Weights of a small transformer language model: no biases in attention or MLP.
Each number is 128 + 24 x the weight over its row's rms, rounded and kept within 0 to 255. Layers, rows and columns count from 0. Numbers have three digits each. The size before them is the row's rms in percent of the matrix's.

# layer 2 attention key, 512x256, rms 0.0867, rows 54-63, columns 128-255
096:083106070121153159144130130155125149133092126079106145142107149108119105111089112143122145085123121099126136134148163134149110130103107144113148111101108121141157126133135104123086177129108118151112154127145121119157143118161131140129119131183116087127107120091124143112098142135145121130085142166117133136087141142099116142085172126108140138083148128108109151126140143103155149145109
095:173121066107096140163090112110140120138114116117184120134130101130131103155118116125146122120130142100081053132166135122117085102110131148150113094148122185172148128184130140108161138142108162133132097109130125124143133114064138114119107145109109143112135133103150073117139107093143117145132092139119157156161172126102129148179175127130106164196151121160125095143109126119138118139163
097:151136094118161128133121145113119111151132133115156147145131147119096103123101137114109134088100138094134124135105120130092121084139133139133129142156127160127143129114124094146117137135111145135110129104134143101137145116073138121166102145088147151117136139105103119114163104151162131115114113128144125169170155098192127116124149128104173118107138146145111100098175085108147139102136
086:103137150118175126130144144139089134146147124117100127153080116071120155102140129121140165129129097129137138106113114148150113132140133138127101181102145131090111119093151115083104095143148137139102096138122115167118106157117117145092123117105095181130108119106145119099128155140118106128126155124083147153099138169135149144145139091089180105153131175124100153129121122145157112133088
097:151136150144157152121131155128119166149135150129132168129145161156111109143107122144118127109110099131113149140087155151101091119156122107125152113143131094123125130117159108132122111130156132147133120160111149101156119102169140092075169134164121127119107158158119153130128076080095170141164130135128107132122133118125112144146141117100118114191142134114164086168133088105154128100104
090:093131156135148148079093137115116080128102076119121116084094160164135115122142119130135079114155122165130125123125115156138118091165163102122120129108133143162145121156128135099106120131077127141131133125142119134124115136130098134123149147128143076118131121104130119143143110139100124090105122116115113109107101138097129133169133124150104114150105120095099114169117131110162148142116
099:130155114127149114106140103125117135131056081145109174129139082135085128168163131191088110148154113108127130142097148111175170102122164142141114092128149141127125181126095154126164123148109118093125148125125128116116151159092121123144124133172110128135143161101128103148123169114184150109105130099138165142124118103137098113138143112157155147108142141142151174125107106159139101108173
091:063137087107116098145133157128124091154084099151122163106152131153151149109139118172122136123165104123117134151139127099152138125142103133117117138110109129159129131125146126140114135158106106128128137121135102163153136115160129165134104139135082133108151138132117135147108185109150124089072149205159173137073126132088088119132145104124132118069153126141131170104112134151073096130154
097:155106142088147165130111131125172179094130108150157103196153151126102086138104136135110104116122132156103098130076118126169145133148156108126123108095138075113149115148133148129106093135118117129107147128109160096117107135104185133110137172137157129129095141149160123110108118089146159138162125115138097108071136139092120124141087137104105114096061095118114136127108153146131140133150
088:112095072140150144107120158108081084145104136101117163106145109168124120106139134099057150138137134149154134154099128144102103138148112110146138153186155150082156133082112102122098111109134105130096122116112102149117151125103102113124146127139145166143103117129137157129147111174133152104154083142099140127146118086138089136127178117151164123151126131110139113159171109123107119111143
# layer 2 attention query, 512x256, rms 0.0868, rows 55-63, columns 128-255
102:121097095108116148139137127138141110161121146115156085113103095119137113106142136141145128143159133139109156100129167168174131150105160072139143142108121115171080123160136136113109073144118152144186109127122156131097115154160121122137142158154142111135128138134109094128109123101115127100143127106122103092135150132149159120112127118102136143145088100142131147098124161116106152127149
096:122128104108125120172146175113091109135144127151114095118133105119124098094135104127136143135165160167125126155109134138128122119115123101123115105141172110134132094154110143096151093130126123143173151128113188194150211132106106125144096135112137170115141140138081099090144134158104105153149106126108086127119169105173161100120101130120163123134131147137119180102157126173107105108118
085:118143145145163115171145121142125143137161157111093105176135094126148125125123122137111131118114117128135120135186108150077150135113132161146184156139083120092134130104093138195168171112133121100137115128106107106161134136118155103111117123143129140142142156175121123106102139092106127167145130135156108136123086154087092101091127147108131126107151063092094119131157130171135112145053
104:133161136155111116161146135115193097101148123176169107096162120120152137145122135093114100117102136140130121104157145167139131177084114109127130162111125144128099128121144096115121100164114099107172144109156128139129122134074116119111130091120163176105122145169136120124157114125112124166161118112136142155153129105140102129142112084111129134086139184187085062160138102112140139132176
095:137102112107118161108125110122132102156129131145165147118099127138086136168117131109162160121083131124171125105116125096161125094130164127142100129104107100107111119124132124084118146163105200122140111127134108134130114128144146181123155141121102078137090107151138164148147145082118103107152119120121141118104115117134152146141132115111129112150116136138161124126105100112183173116127
098:074146186134150146158129165114124117111148082057097112149130120173105104097108110137123129133142123171141159104086110150134130136162153080130116102114137092115138060112165129101140082159136129111110129101137163112122157110105119108153115118123139114152140128082098112188105114186130098141133171100127147114147129113094153136126171125136141127115129116119107102111134160133154095110141
099:138116159151133153109117143116109141129147113093151124151125156143057152132132144122112121112140145117146104161094117074115150164155150157147097089084102115128144121077168141135137132153115137136120153103136106083160115073167165124163108145123162123139126163112166128128140158141117104135094160105127106094150088146126115150128156157111111162118130144129061100127106127116190091153126
098:134147081148125145129138117132128137128161074174153120142135107110150130122153181099096118108166088112122100121161158112131120125136110107117123106161152144151133124170128165134141149137120080148114073143121131096126138135172127130142119151136111172125109108124132153101126129133109141129129149118134122142115119091110105146138142114118144135114073133169158151129112094144043118117144
093:136149157130149120127107147121124145125190129125100094112120093145102102096139126091083132109110140130143169091093157113126145129117131148140115092119151141125134107145123129091124074122126149142168110153145131131154170069109138102167158112096130144097165091128111104123122135147140143127132092116123146094121136105158143142127166117158145107108117181159115113154115129133136110145152
# layer 2 attention value, 512x256, rms 0.0863, rows 0-44, columns 128-255
096:142124094082120099131133153117159127105143117134148121141161159089139136122101091129146095178147159128102172117131172092142145149121119144162148129117155123097115145092130114088148144151157115168171130143127108107092115124160072111135127144133114086127161112137108114101112165129194128117133109114153133141138137127100177134146115122131104138111128107093120145131126136136104165158132
099:132144109111123136139133122103164176089131125134109165170102092115170130137169122122120122174115131139089068109144134156197140162103130151139091112141123124126101131101121140143141165077131163154117150117115113141137123125117113138127112123113112165114065116151156086088138112101156140101161132131138098106123111151151109161154151137125088177118091114135147118086131151099114108174116
101:139140112161073116085115069096094151120139095100118091134092111136174122136157132153159115077124124148140128147117124128139138117134164114175141166111136160088124159105113133169113132129125152130165107118125113121152135124129155124159109163109100157116141101122143142115154111130076133144131137118150100097128119149110132195116143121101116156077111133156133075116128085125135131112135
101:129087100131138164169115123151151090138124175135158147126134078141100098125161139175141120075139103154141163117090083109084143154140097062148123120123131142104123072183148096109158164141095112140133095159135123085084066103119086139122126113147132103114120111124120155127114121149166124134089112131132147137127142107123099073147157106123133117139135099141162128100110112131191106120097
103:132128128169145139075139112119109141117138102132107093126119154111134153178113120125131137115191142104154123170153134159117159102111126133163177155111102185131114106134119164179134108134119119152168102132116129150093130070127133110136157156117118188135109112097110130133092136119111163167119122131134128124099100158113126162109111124081119117092117115097081125162131103104130179101124
105:130108111119116139114146126108113157132125109118097183126140113122160108135120141116123160119113138142132119136114086109117133102119135134144071167140112182133150149122154143159157160109083120150145098119118107092123083133121081122099080103140070067124090133095125134116106120118115144170167116135117126131146143136109129165137144115108129158074106125102134109083137072114150205146118
109:115117137135195173113106107127135092154128147135117158148156166127143158124120110121145083161148121132133146142165136156075131134120118157144130142119116120138118107204111184113205085147106110145151128114088127168116163149133134125108133142125127164149103103073111128177103137141132117128143119129114113135122083124159140105156162127114118102140119145102117155132083100126131175134076
086:150117153140123167095148099109113166126141100127104082166149119102143129118109115150153115127108134125165130102179149125106139148109128158147127145111112132091122119137122135173136110131105156116161088104103117113152128106139140104147093115092133195095111085126111102118126133153122131120148162109119098094101090115121132203152108140131133105107131144134099104152160109129123127152150
092:149123081116107145136129108132128164132109106069080061125161138107114137082103150109165120159094134124141130098128144123144088128116118133127116117132138081111136127084158114081144117084165183128115106087170135111127113171137132119133110123133133137099090119110082122135138140163153124114158119116108142095144082095124133198185096140168126142082128160157159120123161095084103109139106
108:104119142112123139156122116139117099118098110146119126092111125104077130112144120098125144122111107113124126148101142153183101136160145136091128098141111098168123100093161108108094096125109148119088179104163128097139117168161124160080128118130117100137123144169139143098194169121091122154098115142144120147161131156089138099109145125137118135168162106121158135115158133132149136102112
101:131159149111056092118132118120172150074139139131153148092113108103152128152155142160080117165119111142107099128095131143133126105149125078099154122149150111087140140131107120125123149131147111072103122114135127144093159093144102123145105112111150107134118158193131087098133137118112098095126137130141109116151155116139119146097123145085112125111089126123131171147141135149106090141177
107:141155128165099113133122108157089139121144106154133114110091129149144130131092113109151141105165127117106119152157147147142084089093110174160124138125121131171162120131137111160129108116088118099127146146133120122175157183168125099110139116131149107134138148122120128149147118100090101127145125159142104118122122122128137152110136139131116138107125092144104112177156137133119119110138
107:126120144155186167116135103133162105140107147153137143142123140117120145108139111099144104124127128125095106127179110155130142147153156143170110115135109115148125132148134113129178107123112139165137175107112135189140071147119128145097134149107115163112101126087143097164111106103136113128125089113114117170131093135174135124154190112141134154115145141128142127082109139140159165117078
100:134101149183148091137141134122120106167161163138107131139196110146160113116113080124161140120154121145138135096100145167113122120119108130129194151141111146120107131131128128163129141098166091110180112170109114135096111131114144134114180165147135093108141115117118165139069093083121205155120136119153089114088132108145122133136097129087100126115108085142111139137096094145130144158166
107:114162121141120111148106142158130117083156169110129144114144112102136171156122136120127136172176115132150116129138171101088119132134128122139128135131151130112140169154093164107169165161194085112114094124140120121125149110168102115126171159123127126127109132176145081109114108168102164126129146128144135122125173126113112132101072130096117151132133094124093153138107165129087133149135
095:138120150108103123158125132175095162121114120133141098137177139104110163130122129164090127099156138124132122126098159170106093144092140110132127110128132096088140117091122122137153138122105092113114082107149126120117140134156097116113109088147158083147121168142118087118141155143112113164152142167106136134149126113097126145111090126128167114117131108124113150187133116115085118146104
096:063112120133157152084126172102128089142167157141133180124135175100097133111104105097143116138136138134138122157132126127137142098142154149124120114128124140140093134103144169125134076140138107123135176139108126179106118152115159136104116121133131145163136153118115140145101119107108131130123114153135123159118138151144128059094116118133107157171108156097095144067126123151159201120116
107:094091157139190165106124105103121129140121095145096112125132167111093152110120101115124141100129126114161139162134117161151117122126130138141135154116100140159132091149158147138130091136096117150100162136097114160146109151114121108105122132122126186136129144069162141166160152094156118168129098144094152142110097164133129085159133136120151135148129171129109147120117116108153119086087
099:140125133104066117153124158147159139142113141134146166122070086114109141119155142128104120119121117149109119136079111149140136120198127124118144112149115131131087123072138093121140124143098159091070157102169115123132129113142119144103106120155165060110133166151115115095133137141106109132141124140105126154131166140119119107089150134150147152139155103124163161107117125168147143137108
091:101168127123151095108131151144154086109112102102090180105112157106105150128141151122129134147184109116123101148066137149157119118145124111102157142138127124129121088076116119125151126158116081121093176159146154147079162117126108112092129117133132090148108141183111127110142168118124109147113139138135144131126141160128120093127146128073157120126103114157146163127095148131112150081123
089:172136151144090152110154085154073170142118149117122133148112127137176107134137127127134113124107111122136128119133121159129133121097124175163122139135118105133085152117109086138112119103102164100170122106134100089150140099120176117154106133120109168108099099160126114102138136142125116101150152110129140110080078141073093178154138103145132090119153133141159088138122109118151119144114
096:125110133130161174088126160110149131134177116155147107126113136156090102124074090125139131109134168143136138090140139092099135118126089154150138116088112136185124126139177123169103114104107129158179115151122126155129067138106136118131136147103125155132106119083126156153122133101167098152083110158133149152126135135152153089139119144152132119131098131121134111091158178125161170119144
099:130097097099152124159107140103154105131134125106181128103070122151135112158126149126119133167142130136150169118130128099119107128150134108141093123091137111167107128164144144088126088123126151114146146106121137128086120155134156132161146162109124127129137110115131142138164116178181145082073120126128152130143138105124132112118177124123083145143150150116103117132113118122157165104141
100:125148111190116138087116145111151143149149107134120098170134154134139139140179091120162132096113136139123105172127137083127154100121142126155118090111120154088094121078111111156147148106147164120120157162128111149152112124104117154138084171140121144132151138117155177138130076100114149173116102124170076101127119157104144129087111130123103162119103076116118086110144128109139158142134
111:092118111106161091109140145109113122195135131120138158131124156164143102107114111089097132143088113113114130122138117131168145159145129151123117124124108124161153151191120197098114113113131076161155113160107140142147148122131140127137194144116076138138172100112134146156114125125154158124140116094126175128135091136147119108172130131128130149138137156123110102086105133143124161080132
099:134105151136106094134121132157103166121163153169140143119101129119120131131133142188133121128124116132101142131113116087118097068119139135095111126105137189138117121108112124133096172123087127115091140162127132136121141106175107133114132124145098077124106161165145131102132124082137093160167164155130096145092166141153129145106123134100167138145130082146125107137137160146140166129144
102:117140102075165115147087146120176107122106134142175144112111135117118138142125160110097142181175135118140101145129141084119119112159135097127091080127146144153131119135099142086165123169142108130115118100127161149083142126140106133116161148114100131165121114106146103137136129152134147091121127137064159162139167088143143101144114095097128130139154147089120163125082155128110186112112
097:101150142137077106165133097135105117105129155133099143129172131089162176130152093152155102099121105116131093136127151130132103159158159108117117141140157135086150133134107138107189168155168111106119138113117131129148143124191086135128147134149106141109121146156126095082098082135090127133169138133137082116142133146104110146109136131127110164125134108159163145125122088099110119146102
101:098117133172156144112121136131104120096122107138124160140109159118136167148127101142117143098174150123116119152104136161124166106135147153147142115104086144144111091108136116174096088106078119159121126144105124159119118095121107149123100135113151180143109140125127115130129125130118124156122116150156120147100108141112134111074135131147107127168111072111108106108137167121127174138120
105:139105097147126123111129133156138141098073147109115171129174116144120165150159112122130084148134124111119118122161088154108161151121106160175097172097139099136103156160138162116184137154130119126125144117118116151106100131081102138117123126112128153097086127124132080145118055166171160131144148110156165120133118143112090151112144134167110116129110126135131109102124113118128143136109
098:141141126163136117120144120136111168137169109139156102146076154107154151126108091105136106162106148146087138126173159121146125175100134185153157147109105141121111173092094154112093069077118164106135129121126078120113127147143164148181083176101134140108130118133127123121129155079120114116150127104137112109093084110170150161145143132151112164130114121126094108133157149143121134143133
095:132094168100101147163132067137051145134145123107120081133162115144141126120104109139091115101112140121134148107138127148139107138091118164137176151120109126143140144150142077164135122148122158131125098091134119068149164155115158116157131130150136149128089141134138102107139143191123161143143142119120126116139120119086131175157109128119185093107153128118145119150170092108111108146139
093:171139129120124182118124106136138196121127109109141088165084086119145159138159122138123132158142146125123092114149133093125127160144130118162123134120116114104110132095109125163142140160143170137176119097128103132129115089121157117132116159102154195098089093132130102151138134166145142059117158108110118129111092129167139201135123122116103130098117150143132118117140146116130130142140
086:121164076122113130124110150097153066108152139167179159088137145142108098138131085122159143131119143148146123154067133116098118125183112146113169101149138154132123107147171129099119126120125111163138113142127148155083129155144066162146090154149096085138145140100144156109130143116134132128100084147124129139146171158124152035113111101129115124142111145096134155148104115137150141097119
090:153129084157100129111118119124149148105089116136125167127116091119136141090166123104154114118127126154088135158067142150168153149170139122141083114142142147096121110088131127158167157102108101130117114172127104138131087102162089133105075131146137123161132154166115120123129110093116133132159078153167104153166115121086151091086127120156125150129090052137121113137144138115132164097104
084:132126137159122169124175100132056160116138125130145094121107129147158124138107103115142140086135133118177091126164136140115149145097138156178154152132113125132129174129135119128157104107151146130171092132145121124167109117114173125147154141149140180104147120122130117156090080193134180150130154149116106150097113133107146162123071104152151142087151134119115108161137120147134113143113
096:085126093128135121088110110153168128120077115127176110152094094142101126139137114131119130130153108134132142138162141098125094155101117073146130102122140132131097127144116133118153142106147115083109084101144137118131160132114151119145135111125135152157145088131122118150146108139129135109109103128111132112150157096138114126150154122119085158110139139129092106184112127099124114122111
095:125130147143087173154162095093090121105125106133113141144106120114164135109151117133128105069143133129101128139143152192123134140123159181132141163158103139088143106137122130156160140129088147128144108137120132118172134133156139119126073148126135158123134104175122104121100158134109108135190140121158052109132087110098134167121179124115127139107111113124141104143165081106138115119133
101:131149077155158154102132169124148088127107124126151186158102113150122142135149102103113118130146149142146134171111134126105157128175116140140130094153121164132125109115148151129158107120085135166123105146111116148094127051107090167135098166124142146128115120083092116121084143118131146132143125102142143171117149138137145097134145098139130143132128087063116132109125133117147144149071
091:135118099129137115174106149092132092121122156128110143102160158085105131146161152123159137122153125134111162142049113135165118114156124114093118102153142157146141061130138166128061131099094141100122155117130143131091128122154079132120119150136122090162108172150136144129134161101140124147110117143150117169125170151123149088090140130104129116150104130064130142103149173120149158112104
108:156139142112103123108145119098160155116130114130157175143123118143229093124171124141128135170115131158103137098126069144118159136113110118133130150114114152126131150109118129152127157092115105142168122117101098154119144089109062157138094125093099118111108133098091110117104121108172124119122117114132101140137111126159141149121168138113096122093086131104134127110122116123132152154139
100:127086162137138119157155127158067121120146115108096117122130142137122133130115132150124135109145152120117138096136173107154120087099149112129163182130138129148135158111115097132035144084161143119131120147123146108098106131163175127150120150137110106130135117159126149076157136146113124128127147142137166113097118101103114160142113104125138086125135125162145122139122138111123106122176
083:122124140108124079123116148147139105132142150135131197114172155117143115112152144142132115138082092134143149125126079136113124098111111082117081103134157162105134122143123124103157159147117093155082153146119149147105161123143098135108133122125111081145140150129113138124094078116139136152159128133129131150130179144133122098124128145106129124149130116096158132105105142136118161099118
091:166088138168129095142128142141114141142178150144108179104161131116153147123171167135136117125158115156132118134080114170131143119130133060106124120136156131102089154128134116158125122094143132127120141134099118149079080111127105128089086104146195079118089160132138120144151120148132144112119136122168128111104150155140118089141094115104138105129090095143143185096098127148118118132107
095:106144128142127152123124133125144133147163112090125120137135142126112107121159090136121117122089121120163138103146117110124129125143118153161124124104138123139124120169144162094134097124133157115157133128124093124173108169096133135137123138108102161116188108101166173138162110152168141108122123113143122141158086159073119087122125123137110150140151132127138066121110111122151135124090
# layer 2 attention output (transposed), 512x256, rms 0.139, rows 0-44, columns 128-255
106:079176142084132149158160104153100104127121112126123073121110130123114140109148118103080143144150119129153122145156133126133132119144125119134106139170130134134163090113140134129175123138144126169117140105140150093193163122081123145076124109154120108135120133177113142131138189136133130129131106123140112142131100142123097110115145131133113151190159107122104136147108122137084133128148
104:107147134135155102105100143156114084133155105129117140157099105126114129107140116134099141078157168194127079090136130085092125145134118101162104087164101142160153113152129176110090154109094112142153123108127126132083128139145115136134145142168156121124138096116108122139130133139140067085111143161180134136117137093100121154123087124146154131077167116105109089121130124102141140119142
107:124123125102159142145138129153112166123106143131096140149201146132156104120113151129144109129122136125087137147129144124166133139139128091110106112088110137143094146166094125138138146104126120127118167097114132156154143140149100127121155161102149134152173170115133177168120134115133170130143110150143072095118115160149115120132129151144175110122122128099121087111185103108141091120156
104:124122130092123146137134125128094170118153134096162134107161150134048127148088117113138097126167107105143112134153131186153087118120131123114126167139139121122136145109164086159144107072132113109110142110141131120174155121172101139130204105125119140079120153210137135136107134119142145187133158121102120146154151096179112130143124108118133148131106088136113112139128136083121118150127
099:119133158145152114104140143146199132115178156142142119109137114136152118122182143145119143148114131127128073123156138161123138129109164105128131098122117174110092118104097118108103137093145125083112160121123139117144134156108124130116140127091135089135138134123118193153105122199159147125110141133102121086169091145126126128134111113121117123105142142131136103107104095118091117156157
102:144095172137212139124141081125085156105169171083153105144133137153172101125130139124115143127062119146107107126136155137147148152082155154131125131097077170159161109143110123090113100154127081132123104137109123089136145094148088124175118169115124135081104137133125116149099139134136135148124139194139136110135141110114080120128113126091122133115133137121092089117103083138082119169120
106:113129128104174132091193152116137109105175124139131145106136121112124127153115100117136093087143124134120090152142129147112152101109138139138108104148160125102126131118158097145088116111141148155125133122145092130142089112149140122116161119095118163092119094155101161113094154155126107151128112114108097146145147187125109125097169139077169149104150148140126150116125119125114143098157
097:115106152109128097119107115120128118084119137112144145127106123118126104136119108082118128112073168104120108122164122103138162144128145129159145145117134140153108146129102106071128135098120149110142098105123141143125145113109142141108140119119142083140138158108130169166139134123104119128138139139129162135189101146137069156074111141105132115114185086113081080125125105125133114126131
098:149128138155124135164129125144123103144094137114133150167134130124141119150105152126089109130130166123106118114129151136111117121140171135177148162142100101113117086087105110120122098129097113162113149086164106094178124107076143126127126142149114119095130134143155156140114153133121138138145106082154157199117124156105105131098127154094132135140149096076111074149106118147160117121105
113:115147133129126148097130141109094126164154125147149117140141133155140083155140113116154115131157124099130131114091122103169092141116134145096123131147113113071124121128148135080126114127076105122107159156154114159156121109104102097133104119163100127135121096117099090149166128106153128134104089128124143171111132109130173139136127143146112111098120160105167149181143138121151137104117
105:146116123147137159113147123128153097151092116158097094089120135109133146107097156145185142118148165089144146105135129106173148132101113120110132095098119121124123125154115164095158147154123137097123153121140132140108133152136117143165153092157130131097118128147118132157145123146133147121140122146122125152092142128110168122136088118147124162165145121151203106107137156153121122153096
119:160135154091182129060152078129117143107120150146121127128119097098164121132129104112115161122108153128105132130116167117144116159119106148084141110121106125112165125151071149087128151146140140103143147132101113174105100108091116092128125189118157121104123094057125125101122140154154111101122103136107145106113154194118111118118110104104167137132145114088152142100180141159101135101128
112:104134134085118120109154157133124091146115135125158152117138153149163099135127141144133103107132130160115089140111137116107125119150128114133123113158143129149120140130141100117069153136113140171147149111142082140149111111179123165128151111120136142086112113163114144102110141161142108046164127114178095128093153125122128133147132161096179107069107132134112092145136129102092123128146
110:121134150159126107151140094147142154141158125105117130105151100134163134127162126173141112080081104147127105129146132141120094135125124138159140085132134129127126144129119141187125111131135131111115109142126115134170189107115128127122108167103153125128132101112074145111128120127127130156154151158105117106112151100160068123157165123148096109144133119095084129126119136109094120126118
107:142163123139140122139153108122142131156115103124128069077139044110165159128121123141113140127114159098124127162126133112112155131157139141102152121117141131143158080138154167131151112150150113118122124148102157133115183143075176126144116116148156134122117103148127135115065111139110159106092114137120092121103109114132126158137135084131077105195136135152151136144179099108158114121122
097:112169153120143198119117135095098134121110144116124119106079135130136130126130142109139117135131170095123142140164099119128128121145188157135110167112126146113112138080097146140113142135132135084117104125125153125096126100051161136110155128133127083154123140141161098131107104116138116170121102161103107136160084130160128120147102105096099114201108087141126091113139099136141133130110
099:101136134141126118073132138133152129149113149097166127114119118142133105160149150165126103118102069099131117072128083149118120169124083143139120132146171120091140116164166156146067071135141117099136130158147145142142121125158109158124085131132128110139116107120084121116119162135127107141112133162123138130084086174119095170127179187125159128117116140182147121132133169130091161072157
106:108081136104112144084132112135116105111124092119128119126138189158140124157140104116092121143143066112132134100112105120132135160134134113117124141141116119157122163105127096139062154055124131084120123138147104133124087139126099192121120150111101127155120120123122164130119125148117107117112132077120120096130123150094123159142139158131149119050116148147138110074131141130131167094114
114:135144173142161159136138169102086127172138134139117150128125154133122101100100105152142127131171146111108136121120115139150135127135149119130119143143125115095123128116119147091118122128110138133102114102155090144111142128117147085120140111125139169114099118161089112154102107132121169109138074135145124164118087102129172140154083096133130119145087133111145159159142130162116129121131
101:136151128102114196098148109102142094156137062136117125093124109140137165151132131105126120135172137127115136131125160138111135133167154116079098088143123146072155107117147121139133111140161141087115170120161076129133142129135143122121143132107099134120148109132086113103166146172115163120105076112076097107130138086086163150156142093135107135153089146138160133093139113146146138166139
098:151118120086148131136122129131101118122148128179075192133121130090105154144076146114124131134139161136102073118152132083172130117085138140144144133156136158120140122149130097103119135175122141176176121097135106109122085144135147091091131130153119086115110161119149107180108104140144123116144093145167156114147133114161106120145127105108155152131142117119098096091122159129157141146183
102:105118151140113061126108092112106130095141152097150146125131175129118145115137134135087140091106092133135109097135125119104135146121109141107140163167134126115155110081156139114137129081122126106122111143121184109090129078119101149096117116126138118143115139139083122122115162155113105102100166093151177152132107171091093151103156172120141117074181129113091190138107096165115178139108
098:126127101130105090153135185120104143135128141154127137156156113141107106137106130145141093118181139109155135119103130152104130092160122116132154139191157170100097090107105114149160084108099150176099145135140150105160135117144116092150145125130101174162158122105145152153096154117112128142145119119150131157137150125163143096067170102121151159135143136112162183139142137125144132085168
105:098155163151107124122132136120152125127126136097095135111170166150145172143125120161111122152136094112116110145119144104087104160133115075112132114123103141116109175150102141109095128110133100098139158097129113119138120149147100147111138155186093151128141122131118125165161156128177128172105150152135138154107117112137101134115138100141115080099113136155094105135145122121114122081134
110:150100114148133125106109128123127191141154145165157126124144138122117138151112103121128161131135119153155113104162122128166085086169083140129137105140132130139132124184162140148116111128143160165135152149146131141126161126158126124159104168097152140121082102112153127081152162131138122069160140124160114091085154118119123104147186132088112174135111172109146162148101091047147127083145
104:129138154112168163149115118139094144108110128156094127084131109118114138100117132121080113124120130109121172109107125113143156136110102111118090116117097115130134122173093112114148129088141084119167132151123134102102119091137142128084115152098143129150110137125136120149141153101154096137114133147102114090153115127117145141151106073118144123167121108120108188150154132147120139157114
102:138114098147117152124144181113151094122133115146164123064130130152155119125165148158150120148168129123170107143102131155090109136130138159131144107131121124144112087151179140115136119142122133184141104141114164089148106148083156146131157127136114200146094115153131129117085136116098148112124097105104110178100138076111158144140128076130155108154088151152135149124153120136128158138146
104:118155114111168162150124125131125101157102110099150115077148109117153105116138131111149118126144146091121146160151156125104111147120147105130100109113121124155128113140117159141096106149127079137127126124132072167162139121121128123149130166149117126101139113138142121107129128125144126109123117130163122100088115094164137189153109125145121136134097141162161067111189150086180112118119
096:118164142114139085084124133112157157093147167126138108099088119112109126157159102153107125128129128142149110092148097124105161159114152104134123090136108152145126142124105105094119128127144124070154123155103154153078166154147118094140156078122126110142145134115113116137144124171142090140089114134095099085162113146134123112113134119146134116074140111156129135118143132149080108119156
107:133155155118146133161162139134142125116154128139121135132085145131119101130079120146180101110162128148148106102086164102080168141137131097150141136140129162135147136116158133176115129120126137166111117097107069133098092151201136139120119138106133127092146135130094159136086121140154109142106109076119101134089188174147101105122130137125120172101112130146100124138164099093096098147136
099:150126141099146086082118120119115091144102136133088155172118133113148157103118160129074101129134181114109118177136107095135135146143129092118131102119164111131163115135077120111119127168140130164169103100132169140120177139113158079132073123097148138145149138130144159151125131143095105117130107139131152111123111172098106098136144138137132109125126124118128164145092128124129182102174
100:119131160128133185152115095118087164122143139156128126170153140106135141119148173125162125151110163127097171153136091103144139137103146146149140191101160120114151157091161134141163155140114116123143129113117113088116131123081145105101127123147106103124139164151172133165102124119129116081147120123152149118163142137126115111142143117104101127140155103131124133113109129102163116152120
097:119103161090142060115122184141151112078122153123155147144113150126149120076110128135155105127143149117112084087112125098107116120118135137124166139137141109158110134136132142073098125140118182157141102080152153112142123110127140129064145100088144122129162150122150131156072126130111161110127109130125118136149120092159097157082103112126144099104147103132112128123120141112130105130155
095:071140102139127111119144141120113138149172146096142105097152147127098155125149117160123155119150101136129126109153130179156074132112113088105127136127133126114133147113164142173124085061114096089092148147154140125131164132149103106166147128182154153129162122109099121119141105141174136145170161123144143142109132130133117157147121146149167154124118148147139143116132157130126142081156
097:103166165125117144148121094100133159155166150110116090156103132094097127130106091100146168099134149111131140151150144107153119149134152105067123136133090124121143132130142139045119153117142134123128131116158131142143142105138086136116145149154138125156115138103096108110154142132168126203095143143075104150117124096114157144157133131139126146119107123139101146146120119131107142125157
096:107122137124127095169113143121159146107136176091125153148141152128138118083131118152109104170112103138119144138123130104095127102130154130160107144110171158135129123132104135142092125156118141116120127105093118083133093147111162139087074153091118089095148165123156149088082100139116137115133132129166142092162125146110085126133135130137151122114164099173079065128124116085146119136172
097:125116133103086115142121142142130106111102127100106167124155149135131131130140128110158139145107147084132132148129102141160126157158136170141121126098132120141071119156161145143138147153158147147142152111164143118206127112108062152178114106119125149146134132129144132132081124114096151133123109118094112139118148100110133145137168148162197121146134104137167188131132135117108104118131
093:153130120108169173054142102120128167132153124142094169175099146106140078107121128104141182141147166153133103151178139102126138129095181111121107108094134119133153151127083135083136156158135134127151139113128125198124134130135139103154162117145121152106155123113142160171157133132130149124135097170125141109157121171129131090095100121084108135110133094147114123112131128090108118100143
104:119153187118140123102168166121174136134180170111179148141129113138061130114122163144177131129114118181129143151143128132157120142150152092135160132129167132134153131154188105140091136088133095118122106097109115130117176150137119109125140107096124155124114123153104117151121123157108144143098133134127148163115136133103130129154122108146125132119134158151079131144105110159133146146172
101:105135141110142134110198108144110137169136114140142075108126132146121111094107140158140135123137130089180149136130163118142120101139126124135144139175118121103188118144122118147133122093135111150122101168153098162135114132111136109159111134181084145160125110091142097123180157125133105172143094175097115136128098131125187112147097127163118133090112171133153176166132123132131148131144
106:117127136103142097134136127128117123136133155138128126154135120143121094096150145153102121082114144212144104100153185094130129129110083102136142091118130140105099160135079136103141133117105124130136162115155145147113129132170132134138152130130174137129166128107136145159144156150095112103146182124143124152107140138157084117120121162122117160111147107130092096104085109150091105154115
101:128130102134121104152133118113137109120097128119101170154124124126140158166148136093092106133151155123129146149074097119133110134134146120123110120149118159151120103080110135132174104146146087149145140119106131106098137164111142101185107098100111107143151144152112152148162124147107118133119128163109154093191153118150152129124142114099115133140153130108112160090107097111140116193106
100:102155091120128175158140131114152144154118106113115145061133093131141115116116124148094170158134120112149133115162176168129132106129121108138072097095081153104132143189108112156103133161131119129156136186116097133127121120107123142138136145120112176100118127138110116102144112130162134120145123116099096117098158121144157133169115138107111163170065176154138128122106141112135105113114
102:105105127162123142136134130141095126139157058107067124120095125127161156151107111192088109096118121088147114089106108146144154116117118120145106150121089147158139166104121140144109108126119124125141087109111127104149135148139146144105167098122121124172146134144154130145140115132123136189111111146118089118130102125126131119166121137177121153114097101149144134127159170149086120158149
108:096121118120117091103145122135093137090169129099108138173181156117095127147132104110081132130152059106124120092122146128147070139091109108115164144129118100139119132104136138086110068109126090088130143145164101121117089088140109146116125122125118116131103150131124130135123141142145112107113166101139138146145127149133086104101150149068128096097179109132104113115147128097137124058147